Each number is 128 + 32 x the weight over its row's rms, rounded and kept within 0 to 255. Layers, rows and columns count from 0. Numbers have three digits each. The size before them is the row's rms in percent of the matrix's.

# k: layer 2 attention key, 288x192, rms 0.0651, rows 113-149, columns 96-191
# q: layer 2 attention query, 288x192, rms 0.0661, rows 114-150, columns 96-191
# v: layer 2 attention value, 288x192, rms 0.0798, rows 96-127, columns 96-191
# o: layer 2 attention output (transposed), 288x192, rms 0.133, rows 96-127, columns 96-191
k113 108:086157062165149141147107153090152123130150093160125172166170190170093111140207142103151090111150141099182150104107097110136102155113153216135084116170144148092083111094112166134153123170155137097116126122120083119180096123077152157146111094114105096177094136145189145136139134131158180048
q114 083:134154126087120140094092119115173119086067137074125152126124109100127118103087158066170119083149106038142102149097184128119104178044128091078123166150139144158161130100104134098137154138167113130094196153170120164074156112148128118090098081056103091118124100129118116084139108122121070167
k114 090:170105113199092109146177139099117134147157078113121132155119144110108124135180125144101097118137137122164142088171155132139141155182075111111141143151102102149110078116096084130144054147105116140147139084093155089180154123131189135171157152164156119118165152115142137170130205176154138124
q115 093:120088097111160148127160124101134133136192131114117164122117117160170102133158068116045115117124143146122092170096133075149134083096110127158145118104125125065156167126135117112095128149116154127136087075121158130064171182140097132076044091165121131064173139127092140126195088092110072115
k115 101:151138111089100139079101075117160174100153146115105087088103182139089133144115156085091157210196128089151157144129166084171166131140177106187079160165151158176086134104112164133122098134105100076113143135153069129142120209154156102152147135132087158091134103121100123109150126122085095122
q116 101:101156112106082129115153114093142155074157149146110107094112166074145143131156181151133082123083120086117120069100128155144092141179222120155133141105103111178099169136153114235101152100128184156062152153154152050119053118128089148105174143138087139128142150110086121136100135139130131090
k116 100:073116175126179108136134123073099098106097113105192120121162134150052120150105054114190095117146142133120143151179136072089122186119143100098071085200159114083114133151079176066150081131160142154141137113160142128106185141205129143174075111136136136148168145160144152122132114132094181140
q117 097:195131129156111112117107144121145153091096083151070106148124133101179187074133099117151139149165099143191184156175164090122082123164130132090141063089112109131179124074139100105108133083117138115069144067119186141073052110099065152091094130157136076127082167112098084140141054091139082150
k117 097:117128175125106138165140099111141129093145225120134112142102114131104176146100114095091165114098168150158117111087099132113179107106094142168096136139076105088209189150093196134172069145167143182119109121113076090122135190086119110149119173103124157105169059171153155143138193167132124061
q118 085:136173142153160117186065103087112171150185197127123133092097135128133178133100158081124054102150123153123091188151099148129043148146154133111098103131120116099123123108110148125193158170171124137147108074128169105159070135121134071116097132143146187159124123088128157144076077163119049134
k118 090:173114096121109132121134150110153144115166095119136167168137108114161115158152132168163095115196160147215177120182123093127164152130123118115141176074149111165169097133123098122080087095118127196156186126145119088108141140105152145103152120154148096074091144107122065061151191058133187092
q119 091:079112109126118136133127145148134054103119157072112139176122132136090090197151110081182114136148091194128105097155116157138155118132183170140078148174123103093140092128153185127124121099127109167125118137144155128122157107149084160170149116178167148111090127146152062150092112158143147136
k119 095:115175137200153150134089120148155124120146087181124131104114127130170159138118152131120154080097191136191146145158142143095105066107187061073087080095128112139094125098155038130133155127134157145156122090071130113136125156139122133096143136085140117103140126177099161155122105155123143068
q120 105:178138089117163126148168116174183091176101166106177127161132135143130161189146154101144208126124127102106141152095118161131158116156107116155110110114148106080100109089177170077113168185151138090099066134176164156149145136058171121197122117103102160091135155123124101097180141046152162148
k120 102:102136144116104075058069107062089137133128115125138097145099097052151153103109115147135092145166085124154095149101149141127154105096162120137132143133082135162164116149055120192151123079114141157161165147105097162151137111194084141100149103127163166149156076114165169144084120190150099107
q121 090:140179148126121115142083134149152131100116153130103131117068162146141110073136110090129119120193131148148133097123106162103092112178114093158160097122120098156127171180111153181090152113162115096131124144121196158128113063174128171132105164124144132126167135145073145092105133150086162095
k121 091:143096176156174136130151136124131140138127164097146164166073131093165127160059140139146097123114127193160091224143134165117119182121100164117095099138093182153113115090133142086128193114111143180101131135094090066152084137101173131100151098162131196087158101130124120148186076199118066095
q122 083:182115128091050126072104167151105118135125120111112131134114168116092116181169140118128198132109167106152157150151115121131100194096116089121142120143151144157157084176151139132115092173095036124108144131075128175102140131136105101155094126141136124074155127130186137140132092147120143145
k122 086:218149154159170104167092165127120105168111129145130137100142113074096196133126108081158104115105111144144137142116119197116074060148108128121119078113119098140155188022093140188111099098099070062157105101127129104069135137137150073175106166137117084156112171123124149145149124110105099101
q123 090:149171125158165149128138110137102094157105093101073174177223124172091133142162142174120106142145139172158111083099086116084051170138188151118123094128121167173130101088134080068195161129108092114117126160242127155154098170173138141080089116103156152132071145093182140104094139084074074068
k123 098:176066124138083108094185123133142114140175119089143098106092146096197056179141101126161136150119141132044205105141102122129167092151072148169138134128097121093167159173122175129104096097173164122135109128100094155108196095123083135158164161164141081179181139136123147135193095072168175138
q124 084:113125160139061108097078167145102104138125125090127132079115157130139144142171156115154200118099144198133131061095090116100119076142122114084124074077174130103134164098124124140128108135071111097124034165106050118117135110147116136110124117168127142109120112095099181148157150129088131098
k124 085:159135163122159143106170114092206141119093140090178098098076112149181125174127115094107135121099123108125102169133161105189127105168109148156052148126073160150150164154093041084138151099130171136138161146200176095139121174081131131141043135114075080145102145082142109145149152150173138145
q125 091:116121158083168094070066075126116141098161069167158126124114164110096075082133106149148141088153122134142119159071155146146107102086095107114131129159129188081126077148082126186131089124118139123095124187083101145104116133182136130157157107124100164201182125125125076066119054183102099105
k125 093:101167128149122113154131203190151159137084169103131176084118131180115152195090101111139162173155110125130137165155104082108111113075108077148097147160097088113139087100173135132108157128134041136152179138124097116150146140094076080153181185123141107135112148147146158179124204165106114124
q126 092:128127167121185135124104127102118150171125161123129069112076152079071190173130147023124088166104165147118088108187151110124123142132123156048166137141165087097101074104144121158096082125118084122136105154119117118220120092137119178106100126127127131174090143110113176134117135135178219046
k126 100:162126162154160129115118178199099199110078103129123133104182156100165102149077157132117131112158115173142150206124141131135109111160100133113093097097121125139162173097106128055174100100153126177139127071166155130153137104138171113155116187119152095111154148163111043136125154142079124184
q127 083:131104118130161137074095146113090091130076093098130159132147125143141110185170172119157137153130095129095105103176186221129161143143177122155128081115131152131097115085093152164171103153139097147135110113101143102110141123081113065133138173143150082130109103113134102167145143120136136130
k127 086:119057167131112086170084115154166120160104143216122099142137134139108150120070111139128129105151168168135068160090107134080089103124089129138113193142224170149128121162129067171125096159109133094108118148173150133118096095181077139131120107103142143142093132125117194141120081178124148146
v96 098:183037174078138110136123087161072094118123155083149134142122109100101115173143099099173156111079102158132109179122108130084137121114134154097149171090179089090159149082094094163115140123134192127113142109126116084107129084126154106121133130111115051089182127120129117186129112131123169102
o96 112:126114134167170105049095123095162150156132099147185144103151091104157062062160088130062144041123172175045176101071169151176131099070131151121102125101096126107129093072162141104145158071135125127139108143117159133103133139169149172130071124096041097124117105108106117119122074139116110131
v97 116:102124125123113163158119190098120159141096171138135115173164149100198154150121126115117148116071121115126188166056158117123115122114142134133139126115144148142040103091151127121137129089123180137148075129115145130188141100122117155119123157149160117153137103128147075130148110138163161074
o97 128:076165109154130116110100081126103143125140128089107154141135145137146117115135162094105058073170116147181106102210133096117136136109137143124129091084203162038165076136109119126166107122097081095114066111089129085154111104090044060155073146126115181185077122160149170106183127111060141121
v98 101:127103105155160114090143138206175132155118152147093057153144114054123123133142167103069121109139178118092148146111134144082109109127124101119184152094079149150095127130152166115090105053086094071108117112092157106151116166112131188166157171169162147081096172117103142174118178085142134117
o98 109:134153115182108121099140143119085140105157117163156143103070082142157117105141111161121096163179157147120127123149127164136087126152175123129153098119168130136143121127126102160130131116107098139096074122173078097131108108054111113145156189051088127171135123117100078147148136121136113127
v99 113:110124131096186156118138113070153140186079144139115112110159139116192109148081124135117144069166127093073179147135165085175109121147154085160111165154118141176141088165196104080136139157113134114155129101182228149111171084121119208124091129140091158104115110128130128121152122146103155087
o99 127:156140170175102095146162058096098070117121161151087083118106117051157084126096106166128124150117126126214118099171159075110167089156141069119136165119114115133153161195106150153034173168112131133099116092105098144122093162108123097129091116134088094149158109133167117141125187154121146163
v100 112:142094102171143136118135110144083093157182077154047111082124155108135082161144120093080120084106106117100105129070158130199103136119085089148171133089134084105142133148154160122137137114149170133164165132159110150120177067148077106128122133139208126100157123211105181167117107156162133146
o100 127:129110142102084112080064142137128104143138073172111139107167062196190172116150079095130202151111200130092150169125114159121101115157183081084093095136098078129111160144150171165109095136114102141163082130135144150080086089153153125133116101106129135101131119118127096150153124131133127165
v101 106:094093037130136143158132161137158162026169137138093135127101119163077143154162163131141160111122129133128089153097102128123147170128104160139126151152113072070073177136153087102177100106123127136137051067136098090102139167170154077138103090147137110133185122164099113118135192117109140156
o101 111:133142092102125167161124050112188131191102150112174152127135144184150096153161113130117124126098162127172158177150072131122154118130159173175127095121157164137090140088085095090163074135099145071095134114124115131159164150131123124119185110118157104132102073095080179125153108103096156120
v102 107:145108107128103151149117084194099127116156080192179170112146097136090158122149149138153154113102132092098137141099125118078104141086146100078165098160129076122156137096134125136131169150108124168124143145141086116140082133167147140096127090142141135134052177107134149108091080127127144101
o102 126:183133141131150098130156096102105180153131143153141122140144113144080142080178136123087109125175128134144085141154149112102125106113131124096074174140146135126118092113075106132178113058089054125085137134140148187080135148116174160154105128099128087168118094090154136124082194081130134031
v103 113:147107168125105071144126166142164116159080148133139060109100103133112120060090110119137135086177101122130171142129161102063143136077180100138104161176081174100125098147122140100179117132113099155143177071108170118037101130140120144145121098142159153179137126123120122156142178133118128140
o103 107:147140116122169127106144086153076132152116113150076110114044160089147122169091107157132071105171081127122083125138128135121152157118113115119120058119129162159169119128132092085089152143059164120123144212125138095118128122148167124155155171089167101167134161115102107110093103157166104143
v104 112:117121063099166143119127128164096173126115126129094143111182079194129133159116104099106095112185151147154164158113137150124123145121106136080116131118134138150124111169125051056141094178152130157163142128087138073168119144116135042119134185067145153055129114206131146109164154084138157100
o104 116:111114138099110098168094158160115140137093168163166109138143169143117159178152096177164174083090173141092192123145127118150113132144161130225166130117180084113189102143135141170122132114115088156088125121075130108147073102105121132201109155134110092169197107071058131163134125134058184090
v105 107:167082141175150148123124159144113126162165086104085106110143111124124138188145118071103133153102133154104134110151157128110071170147163169132150181171127094116142107050161125095107177085087059065118050064125186183178143084144159121145104131176180106189165168142126131146105141074153090089
o105 113:149141129163110090081108145155130143146121149132107152071062076103095149150093072093182120138191135175141175168135136149090118098185203068039164065082161156143111133126154179111122129103122185145150144102172138076138089154168159069159168146128130150093114130122157137123073114134164096151
v106 112:164106098121119150122102086154130083151106139114104161076123106136161123103138120107167103117123109060081129135137106185108102117136091088110170113113077170133128068105170128049100132163103096138178141087213241117116177080191121162124092124113121140146189175137136169085110141106129112167
o106 125:186200139139150083098185136163142157118113126171093076124131110154144139121070123148108166151117132091188189142101196133112107108156113114072122101105179146111165161111164182107046157158146123112165155140143127134127051119167117068178158181149172115157097129160117128120099152129104104152
v107 113:134136134123156135104088112131098169165137128078127073118119180108247075171134125187113087124118160101120177154109187109203114128116097113144120168100089167149116096119133108099137120110097141111121076155129101132103165097174123112144162144159113145111152067152122136144111111160175193114
o107 118:157113143105104122089111104122107120110166134141081139113152135153177051145127151139161121115119108145155128123159145176118168147127168079131141148128184110085143115106125090175137100131140077138068135068128127107134080132075061150144075167140119105090067121155182100172150153114074106198
v108 104:108149128108129140162110152131172100107158219186162090094106148088149138093112139123114154155105184141140139145112156131107094099106141121190144126121122126135122140100131123124138158028080172123120123126115111109103111134175096195098108104100100147123072100104119149102169102141077076130
o108 110:158147049117085219161156083118146161154106137188144123140167117186144147175079131146108145139142159145075117112158153132135071162154158132112170092124164127120140174061106120103080150085148169160137164104135136107122107124083125135132122151122128135113082108158122132159193166119158070138
v109 110:096165167166140144105172113109107154143156114120118133087199187099164141113108124086100188179074126093048205151111169150139098134142068085122194147137118112101056137135135132081096157123063095090176130114115145157079137107161122149159094151066140153105148147103159121106093098078165104144
o109 114:120171111134163080083068134226157141194179136128112080113121139149084165111122089143131109146096127093182219131158146163144143173146123108161185151091154131078123125160116129183155087103166115115129157187122187125080075074066101106128108164103121094172143099114110131158118153160100143120
v110 099:149133115069161135126146142161154145099164138130084171120151167149064169129106152143091175035154135158129108080142139109072174102105079130154103133161191132169125175130128157140166137164100125166170203140090120152170097138091160129053138088127093173155140171094175152118116121132098133164
o110 103:113160176129087119163157124091114094094097108089128143168165144130050132104181099136182124155083133117123166156053129108088081135090145152138134177137084174182106132142132159076106138090208162118112149139174122121099144129149140114110180160138158121179144117102087139130101135155147127091
v111 111:148111153171077175103110149146086104112046095102034099158069117117167077134133154129146125087189150097105125064108145139131134150148115150097100148102164104126197132134131123152084104174164156183161127140098104163103152085112092084111168149129214129087155157112099070154138144130152162133
o111 112:150062168108119072130144158129081156071111111110137162137173143157156081132158120121107119103085138154137135154122147151083143106118109068184135104187167110103135163135166135158109084153097130120161042121119139114154169118105148099096157098164084133160120154125078146131136188137056221122
v112 104:101186135101252144146078143181118099147113109089124131165084110150162165158104116131137096140071068124133093125145139165103123086174187110124149132134158128106129115059122154145164144132128162139103163135132137104084133119136144178088157141140121104114099137108116149107150142153138087136
o112 116:126160190187184126086104157108123202153151152118114146062099148171104102117059161139096133084141081147189143112138117155099145148102096186112106101111092156098104131167126120029155110105165090120171150149147123167127131081077118086115123135116124116178099136169136155096169163089112117139
v113 112:170103138137107162118107138129096150109111142098132163103170134123077133157141176121103122163039130142102114145114206144116051150091108163167109115132099179119124139085086098137079108089089098148138130099171060139136083121204202143181128100133164206127081137128186163123105131150104132163
o113 112:133116104160184173126139086089144145209133098114085182119155099176109133098147163134113071121116152211096155129110102118061064117162151134113146095111118092121040136107101138150154112137173103153161170085153143098167100144110157168097123161139209134116095100127137125139111100136166118115
v114 104:150138115151124127129097138171112058188113137126124098175095154134112132119118101133128117093210140145132132122105110116138113109099130165104101104082107117095140097234147124117180055157113149104154145140137117128137148152147122053138159135172147160153093117105111155124116157140090208109
o114 119:139134173095142127168171116158115090138126083134108105135147136141213107126151140125152180122104127153091020109113089143080115093144130126152074130134134111135163150120147122158094160158125120153090103094093129144147118131131152176122060131162159103118140197087123123167145176085089156127
v115 102:168142116110132154152065102100172096087107158140155120166153055165141143129073132146117042131165189185124164039113117156105043108147158147110131155154126104105149141106135098101107146166111071142142119115129075132093108135182205155085106132179146143186088146105102100163186099142097121139
o115 111:118116138138146189150167115135111127166098166100104108131138132103105086159108107197095104110143186139166159134130099074059147102180070158066117148079156176096131122130086088096166159135192171180107129121114143112186144167110141138113136110101144109126136111106156134125133197144136120120
v116 108:092134161154137131184133184125128168137175135148159168086109155155111196148139177096152160057076136202143111174106113136159081102112134139182127089135158147113092133136106144170125129105153100163203129096131054095137108129100166125124115187082136138127078171105140222123126143116141111152
o116 126:143072120161167160134080141104142073187154123117103169098127122150111165099166154110110032155103125157058102139152048134096081086116134147130123133080063143162082115113096069142140148103122129130110140064147111109132106115106167086046113094144178126160141177116137135160145119128160115074
v117 119:174146147106121124148156078125080117128168146104136147109089085193120170145145139104111166141060142117102157155100179146139129147136112152128167093166175143132110115118088112118105133199081185124091108182103125122096145165155144103118139124116085108142133130112132119106143138144103091135
o117 126:148117165096124065116134111129126130104116122090168144122181128114103221140089180098155134077142088117118083116158083139084149131169153110124179204119100131144140105133141138114196099117128125041116165143121132136172191108120131201113043185155087127118150095064114141134088145131089169068
v118 113:119121044095139110113147094125139148109084091096090102167074130148130099155134118133104116126230113107138118102100126143082156146120142108142126194120160119135144147138153097086114076152139124078084157110110149145110130143096142106121181137128161150146125134140129088119168086126081130145
o118 124:102076107124066146128198162087085098130155164103148151108092163065114115154129119173098194162133123130121106136106133149097187180119102132154120127181154147174153118197087115135191110170105135148086114141154122171153204138143128138155189091127097107170133080108127141082146188173099163116
v119 110:090122119122108092152083141130069115138106152129114066153089105122103144102127100163166158169172118115140121187092083099109147134120120126051180142112132128149191107158137087125112113125148107139047096144124122094116142123140120164085096152181140163176188114125070083154096097165124124132
o119 113:156122097136102081172168081113097128154143167096130106160150157088083088139155116168107195148117093151144071124156146156066169136090112101050084110159106107098119106144147110122188100153081099150154108132147123183167144142143079132147123056139170155108111141116136157131163177148086137061
v120 124:182137192131090155169118133141194142148180119107159075117115120113105147094144087144140148104114187131111134095126190165152115128148088147177177126103135147096071112146196098167150121167081126088148110092104108192091137125165109142127093091128122153190082104081219152092126128131129107101
o120 138:126177101144158141096077089135138201138147104117075141145128128147124096125085132088133048097128131117128116133107152139136069142160111118104154144129212179121105169156100137102067142160160148145111182114113133057105162136157143157104176162089125131118132108117108089113090108170116101093
v121 114:105137081162073157173095047092174132116081163148126131101137121095158133148140149108132142146094125081126165113122157140057066119169171109102129152084122153081109178079148122099109119152190147116105141095086124110141075059170134127119152149133122201137158187179120110082134113122175117087
o121 130:150145139102168107059144131132140177144141179150126131067129163133123105151077175092078067083113113142163094125121117167117171107152118154128148099140204173090133105137098124149161119157119102115139064195154135131100151111165095068103119156094089134182091062137125183058164166066072131119
v122 104:121152065139176149150043120078137087105088110135099113127130140097095123070098103108177045136188139107080132105147131143116066122136169112116116183119114129106152133148103138102173086117137118129151103118138141151098123037163112138172176088221156164131181123128061083099133132153152148154
o122 120:094101127139171137125106094147128116130142132119090111065144184099067054148068126114111156105130152132148094131123157119079125149163133169135116020151152113028118159113109095066098116215123141133148115151077145161145118189136093119146213108092120088132092125150092135076160120128116150189
v123 116:142164140116176172056120161108095117145128167106114191160153106154158127105105108169120108098152112155067141142126127129133133165126186138112074137146154123195144114142112138087118173133091093097134085173082177175139144094123076231057075166125085123139163129078204150151099129098124172126
o123 125:114143123112136117154154086123157134095079133070127102123159132091103163127172022135143157158108109091202165095152188072085122093156178063106139133078087116061163162091199110104090140117177124083135158084139119161164070123087131051101068193149128137087123178151146141134123104128141109178
v124 114:161134093140093181146118075163139157147143088077107156145165188147158081124132177153114128060197099084105149071042156087145132171142106187152125159070116112160144148116132146143163101129067108081179108116152135147141106158133101156082108134138123148194152101127142117124095182100126181171
o124 119:137161108094103111122146156055152194077142138057116120143152144162159142102185140112130110167099134075177157140147170132112142126157154122124063092120171118098151161074190136150064156123144183134051178165140142085116120138163149101117194164122106118074146151104092125114150105140065117157
v125 103:194116064148134148153125111084109102101137088087129129133198134113143155180195114155084066188092155094088082164168160147155136132141075122147144186139088185148088137126132093073106120090138170152169107152122134080130130117163150153129123117118113109080122128114138122123183159063121097160
o125 116:113090131130151170098130116112120133072119134146139124115131160138181146114097178106155112090157191126085208125099128081160112121125140157219196122112169108136087162161124129134088106147147126122122112108092142089173087153044175140136137144122114135161113122180094069106123091154091205166
v126 109:146129161060118145181106108109109118190076135101131160093165208099248125130109184143171062116129089126135172120094123122136074116129131138142142131170117133149128108057110112104143135132109109093128116151104125136093144095112113172087088129237142103132128163131135182136173135136181118162
o126 115:123176156131102043102121147102110156119128098185122055107142108081161113076121186126089130108175112099119139132170195145148137188161107163106071096050186081040150137109162113113127149110137046167159119135094167054142095162066107117132119158014098106116083125156154106084126097137135094122
v127 120:089127166096047103160143124143067169098141079103136110129135184135101133106121164130106131116078088144169067130059108106139107131088165121202154098113129140095135123159049203159142127115153164146047159093103058113146133106071138128189163114127122165103089093150140203144135132117070125138
o127 124:083092116129123183130100198054147111159110044076182197133159107163099131107127158080113107139136110159061096133141080176140155168075187146125083135145037077200071126086119126151150078072124123124102109171125108149127156119157130161086127077165128194124151130121159111152123115128119103128
q128 094:131084197151093141136043128144094102092105132139093106168169126135131160145110123095140147070124099097138155108199149088135071198166122131159246133095196138146120153173159144102081152118125165132099130149108136095086162140112152132152153162125091090086109112130110156137111149071125086117
k128 096:074175132136079139137161117126105195128108168110161157106069131104162173155143042177142162193130174111046155186096119126128161084172111141120032121085091120132055106127116084133214095127102081147118157137203176106129132123131109163153129148128099216111128107107144129123164115120063116126
q129 094:178074051108189127068146151136127139142156085096134125100142142204118165104164069143084169170151168158145119156091117188173142113122112120131149146130115104120138184110110109086200144151131169125129128137089185082188165127116108175102057115106100136119165096093063171067124079146141092117
k129 102:132156155087109133097147149086139165090136135117157090121144077104143078084051198082150169078171103106143143153100166109157156152127128087164142131149113105085072127149119149148045088155106148124139150122130115153137094117138123115144161104170098089125161145132128148092168047158160170175
q130 102:098171153103090076049052128151097105183133121083122063151144142119057198143149160113117105114112131142061204102158107121147158119148174141186097124080135128196148103146118133173103091157135085131133085091167165182109069187091154127116126133167126108121173121104111113121108074131133180121
k130 095:125156133130139124087185140119110132103084120112124114169100132140123105120153111135193165157149127114131130114138119163043098169092174124099150130080146078091096154118163128083162162171106125095193145136208094119097125119143133147102096176097086152114160116107145107141101154218085064100
q131 101:059155174138135088160102107142077153089089132122090058184137138077147091217133098154216141129114163127126128121125158135120124167122150124174171097118162098145119065129120133177127145119128135104085107143085072122079133050108129093148186163110113105200096163180164073132180138137126172163
k131 097:179110193139106124167145127142093137148132130105146166081131158071158116114106121131158160115142110127119168126109136092085151137203150169114119061071140091078143124126148064073130088129146151148127128148122162071141178130136137108171169159121125185111168143094171144101065112070124097197
q132 105:088122113141128167141157136089120109090143080135118112110110128191160040127125092158096157135162169144057113136156120102120116167109122144134144193100140098121111129154096076096111140080144136135086117174166142089200126106138155151079078146158140166172018132092141075071120176126087095098
k132 096:109141122138140126103157164154168128154132180146161117171095128143162103179141153129151172132151116157136163083107126155137156091099129079133095112093163159122117116124149183155182136139134091127086113117117142149162113144185139128158119123166107105145121133099227161139145084119114109134
q133 093:159099102165097157137079116112123135117091138095162111087133081163082129090123174070164117198155138107101154084141146141154181102163193150162179144126118152151112205111173126158148136129184161132125116196155119112141104175110189081103158181174088139099155096129109127178143108077106119171
k133 098:126141159129093140132160099149132149086072132155124181205086167091135154151146094165094157108059085126175118173171167069092163174079055078140083144164130120098120148104150122087125094144146167138134178146096151106163187169113098128141166131117121133117177136145174133087150090143118108132
q134 103:115179142105138178178153109108213127117094141099087148167097133143114176192131125152142110176149134077179156063110074162114149140146110137161132092168158146141091136129151127121133116124133139119073109162130204152157093102135104101107160185135111108162087144133106157088104146134064112133
k134 100:109102125117122073091139190119100130153168143124124131097087082137114107085143088153146100125150162142163111115087131103074160157071143116100066121060128185102133143160094136145118134104108143139160150149163098103168194129167136078132095114177151112110142108146139108086092106117189158076
q135 101:087114131067111083054097148120095089099126084198145096140145175139204163138110140138107159133126124116064099183102159110150109131135168110131179108107164115158104090150152077113128120102141116097111136161129117127062109131140109111163153150154083130095119125028119098199148157097099103100
k135 102:158107119137107147125140108106104165127134132134126199181154113099018101188122085120109145174172136108077138076181112101084163114133122102141114136145112090103132131158137120116136051100099100156161131161119150150085123108117166159124136114111131084134098097120102175138118052151111130131
q136 097:116082186167125138108183120108081133103126093106198107121129151170117075136110089170103190109089138132096124084180105081132138125142096118108114105149066108094162169054104120148188105089161143121090161068116140134080127171131200165137078093077111104124144152141183107180123117071108173159
k136 092:166126114105152140139115116094139118150064141127062120142128093139094106020142165153153114145144111160179219180124140113126146141127144164111169132119115080202154140121109133094099129104123146078115121129111128146145131103161100184114125073132119144173127131158161126131143120089113087136
q137 091:166136116196133163100084191127138121111112149129132085122122188117080147137116066138081163115087159115144161133179102161158132157161170095081166138147130132166092177129123136133163137126103108139141187108134133126149082158150108116074110175097165142132156108186088160111099138174077170099
k137 100:097169151119125082126138155140139159129099135158179190122140082171167152160181066100187129110178122186145142136103129104101122113141164107118155138069120120097165146075153108175119158117112112098054134130143143093104123111117153122074141172153087079083123167035115104087148190096167122095
q138 090:132151148127136182137100154120161140129075135169164170123159095142100118117129190063154085130099162146129104133137079061138107089086126137095181115131146110110146126073157148136099181140172156140136115121178116167137133101156167149066144086102123162110129136136129120122106139155124180084
k138 088:114140106129127093081167091166141141111177126082142080089053081104124124125091175184127183115106112129173172099178116196105166115109146139170113092114126167115136157166097051111144077103093138066165170130102120127051168141109160132177085119074091111155171130133184080180126096132153028140
q139 098:159089111091150162119095108152101128135104135142120100109133103104161115134132149137206068154144135124111139100136135158151081137185158143115150116095127142077148141138106113170078131122138144090157097150160130100151093115130125081096139168173112117155128147094172078169096101169175066109
k139 096:120124109126124079137125117084127145082128094113109164143103092174162049122058093155099094139086094114140114145088145054091104132152112110150102177136163119171089183046116131109104078165169146120118165104136144112071143162097172121118115107186141109113040100078055106123156107127096163146
q140 098:121170128118171154142173132121165146083122196109108179154126151092133137091104136145144143140124098129181220134094111139128139040130093099146137140138094157117105164082128105176073125136163143197075122104153151133110192156173096134029119127110117127046113151158135109068147135140096097139
k140 093:076126114086110126118120093106114137128123095136117156101095107106071140132134160102152159174210162135114082124140088074156121180067138116163149115177110116164134118120157145098156116141100136070181130168109100120152143167147129136161133124082140088123125153156115052126140057134186156109
q141 095:130120098145168131105164111162147129142044146147132168140104050124144133088143114084155114098107124089141140103133122070107138104138104208161153087059134150165123114116145140159088141061120111140178122139137083146138121049169118150106155148110161114112106132137182106091152170124128118114
k141 095:209153137113091173135133117107124176122118117107112111134120138169103064106086156156169133146101122131124185145139153170117165117124108120149110081206115131090176151135129120138148098115202153127153138110163131136127096100139114104114115128083132147146090084134109080153105063080173101137
q142 094:123136100141090105137131148118149088138163170102126160125109130092152074161157122093101090111121097130160085144050117149133141087155096119112061087143220124041114164060228146132118105176132108122147089142152113109149102138130130159101170101109158131109153140166094078162144120081131135137
k142 089:169101165100182165065156092111080096100175153131126169160086143143146160143112155158117186183086111148148086111107093133148107168068132166136188138143108156128116153158096138122118146098139149144069134091145084136088088146085040180173099121070095093098127117119103164115156166191079136118
q143 098:141098092163136140102161159138119154081120096122118144118133144160141147130179103172090079179176100172141066061096083171144140142106131117142097143150050135080112074029142103139156078142130068159125147145158158182142189067088136029064160144157131112122069145142132111101104134169127109121
k143 096:114073167087112153160104156141122172139177160139073128139048075135165049167121120101115165151116117150120125209122079100142128090100131120117141136168100115160158137124134081154089109128152123113128126146091140035141144136127073144099109118155124125073110218178079123190152101148156171121
q144 092:109134043104113118127136127123102163110087113106075131115208100117108130120132156177107145145123050153125115112132086140075132083133089122134089088113118116080116092168125150153108163153173136142098138098134174145204173120108167117194112079147139131147046133049107085111154141121115108156
k144 096:165136164133184169146211041119139138134145122087100132183093142122100110096155085107114160114102126117166124076101180184162109169103133111121150099182141123142110155098107116114075049126119107099163095127118110090101086164115129101053116137154143139126127135159142212174104079154196144081
q145 102:134161078107097100116102116180186152130122103110083124126106174122122129108139092108116102090159118148131120167153160149150113092112139127108172123097193149171141113144070130125109099091069105146066074138135086119042068139128108106107129153108114056120108139096145123105139097119108142086
k145 105:139123153120145152156067118152085097109149145119140123066121202193103161187136145137116149183163164111149121106141115121131122131148105097193084150185092080143115127084143120119120125150128141095192139136150144174109153122153157141127135103076122143069057084106120113163089117157173116156
q146 094:118133143124139104140167106153104100126139176105115109134137132092087129133114154147089170077111167119185088118169122090129168140108050172113127134128129137120086141107103073084128140103117125133166139045115130105102142128148143148146125128083114102163096100180114124106133103141135138137
k146 099:108182148072137138094123125095165134127109108143155045123119135122132113126095207117160082156143135089123124030130142169138158157129184076175160129124121075121149095149126094118122145135145152092090122164136071160133109101153092146078110137186143149168177099091124121146161179119130125164
q147 096:079123172150118100139131141160096116153111106136095098133149140120127148141145128131164137125112146149108123144162141109159095083105096148102184131102169101113113077080109128143134133055145105134073150085141145186103075136126089115141125162139158110058083180047174076120138075072125133047
k147 089:139122149152132108161147124100121138140059159157124193088085084094082094122116163112077106106108200163129135164130036095133118114114124191112047138077112164156187188126124139107151152127117186136173067155110113104165090159110155154147117131125146135099150092200096154153153089066093101147
q148 098:110136137111124088074107131097104128175138122183136117142079154131115118096102105110147163185161136136129111163164187112095105124099106177114133105123131189224109100142182148021131150138115093138113153160104108141107087149175142089125159111147130166143125190125109145112137139195145103126
k148 101:120095119138198188148086102128155111133155182090095117082157097101140218153100132107116086113137132104143116132182134144145152069120044120136075137134149170154164123131128102164152111080108168150119160111108116120188128094082106087123118081129108112129053143093166143151131100097108139153
q149 089:170093171141090146128096124133156157162124168192119124126069157123102101108118091097094158082103113088121148159157169053090101137169133153172148118137194095140184084100163135122091141153101088105152175122178096104060140159113123123127138167141106114094193168077095117085111120209096116146
k149 090:134137165125087087072153136108137104154139119137176140081123111101131140152154168170111135172133102103193094162106149122081126127130147147107164151166082171110132130127082054099076133090141128106146144126073138127147111085127213211098161110079099162108104139102140115132090140082089126129
q150 081:161069120138160134157132168133156159103144053109085123032143087136127147200126096087194130136177147144158181104098095115183055101163121189088116148168124068101151083154071128153094184134130130076168133091115138092108125125165076096216145138139145120114094170097141169197113115090093100099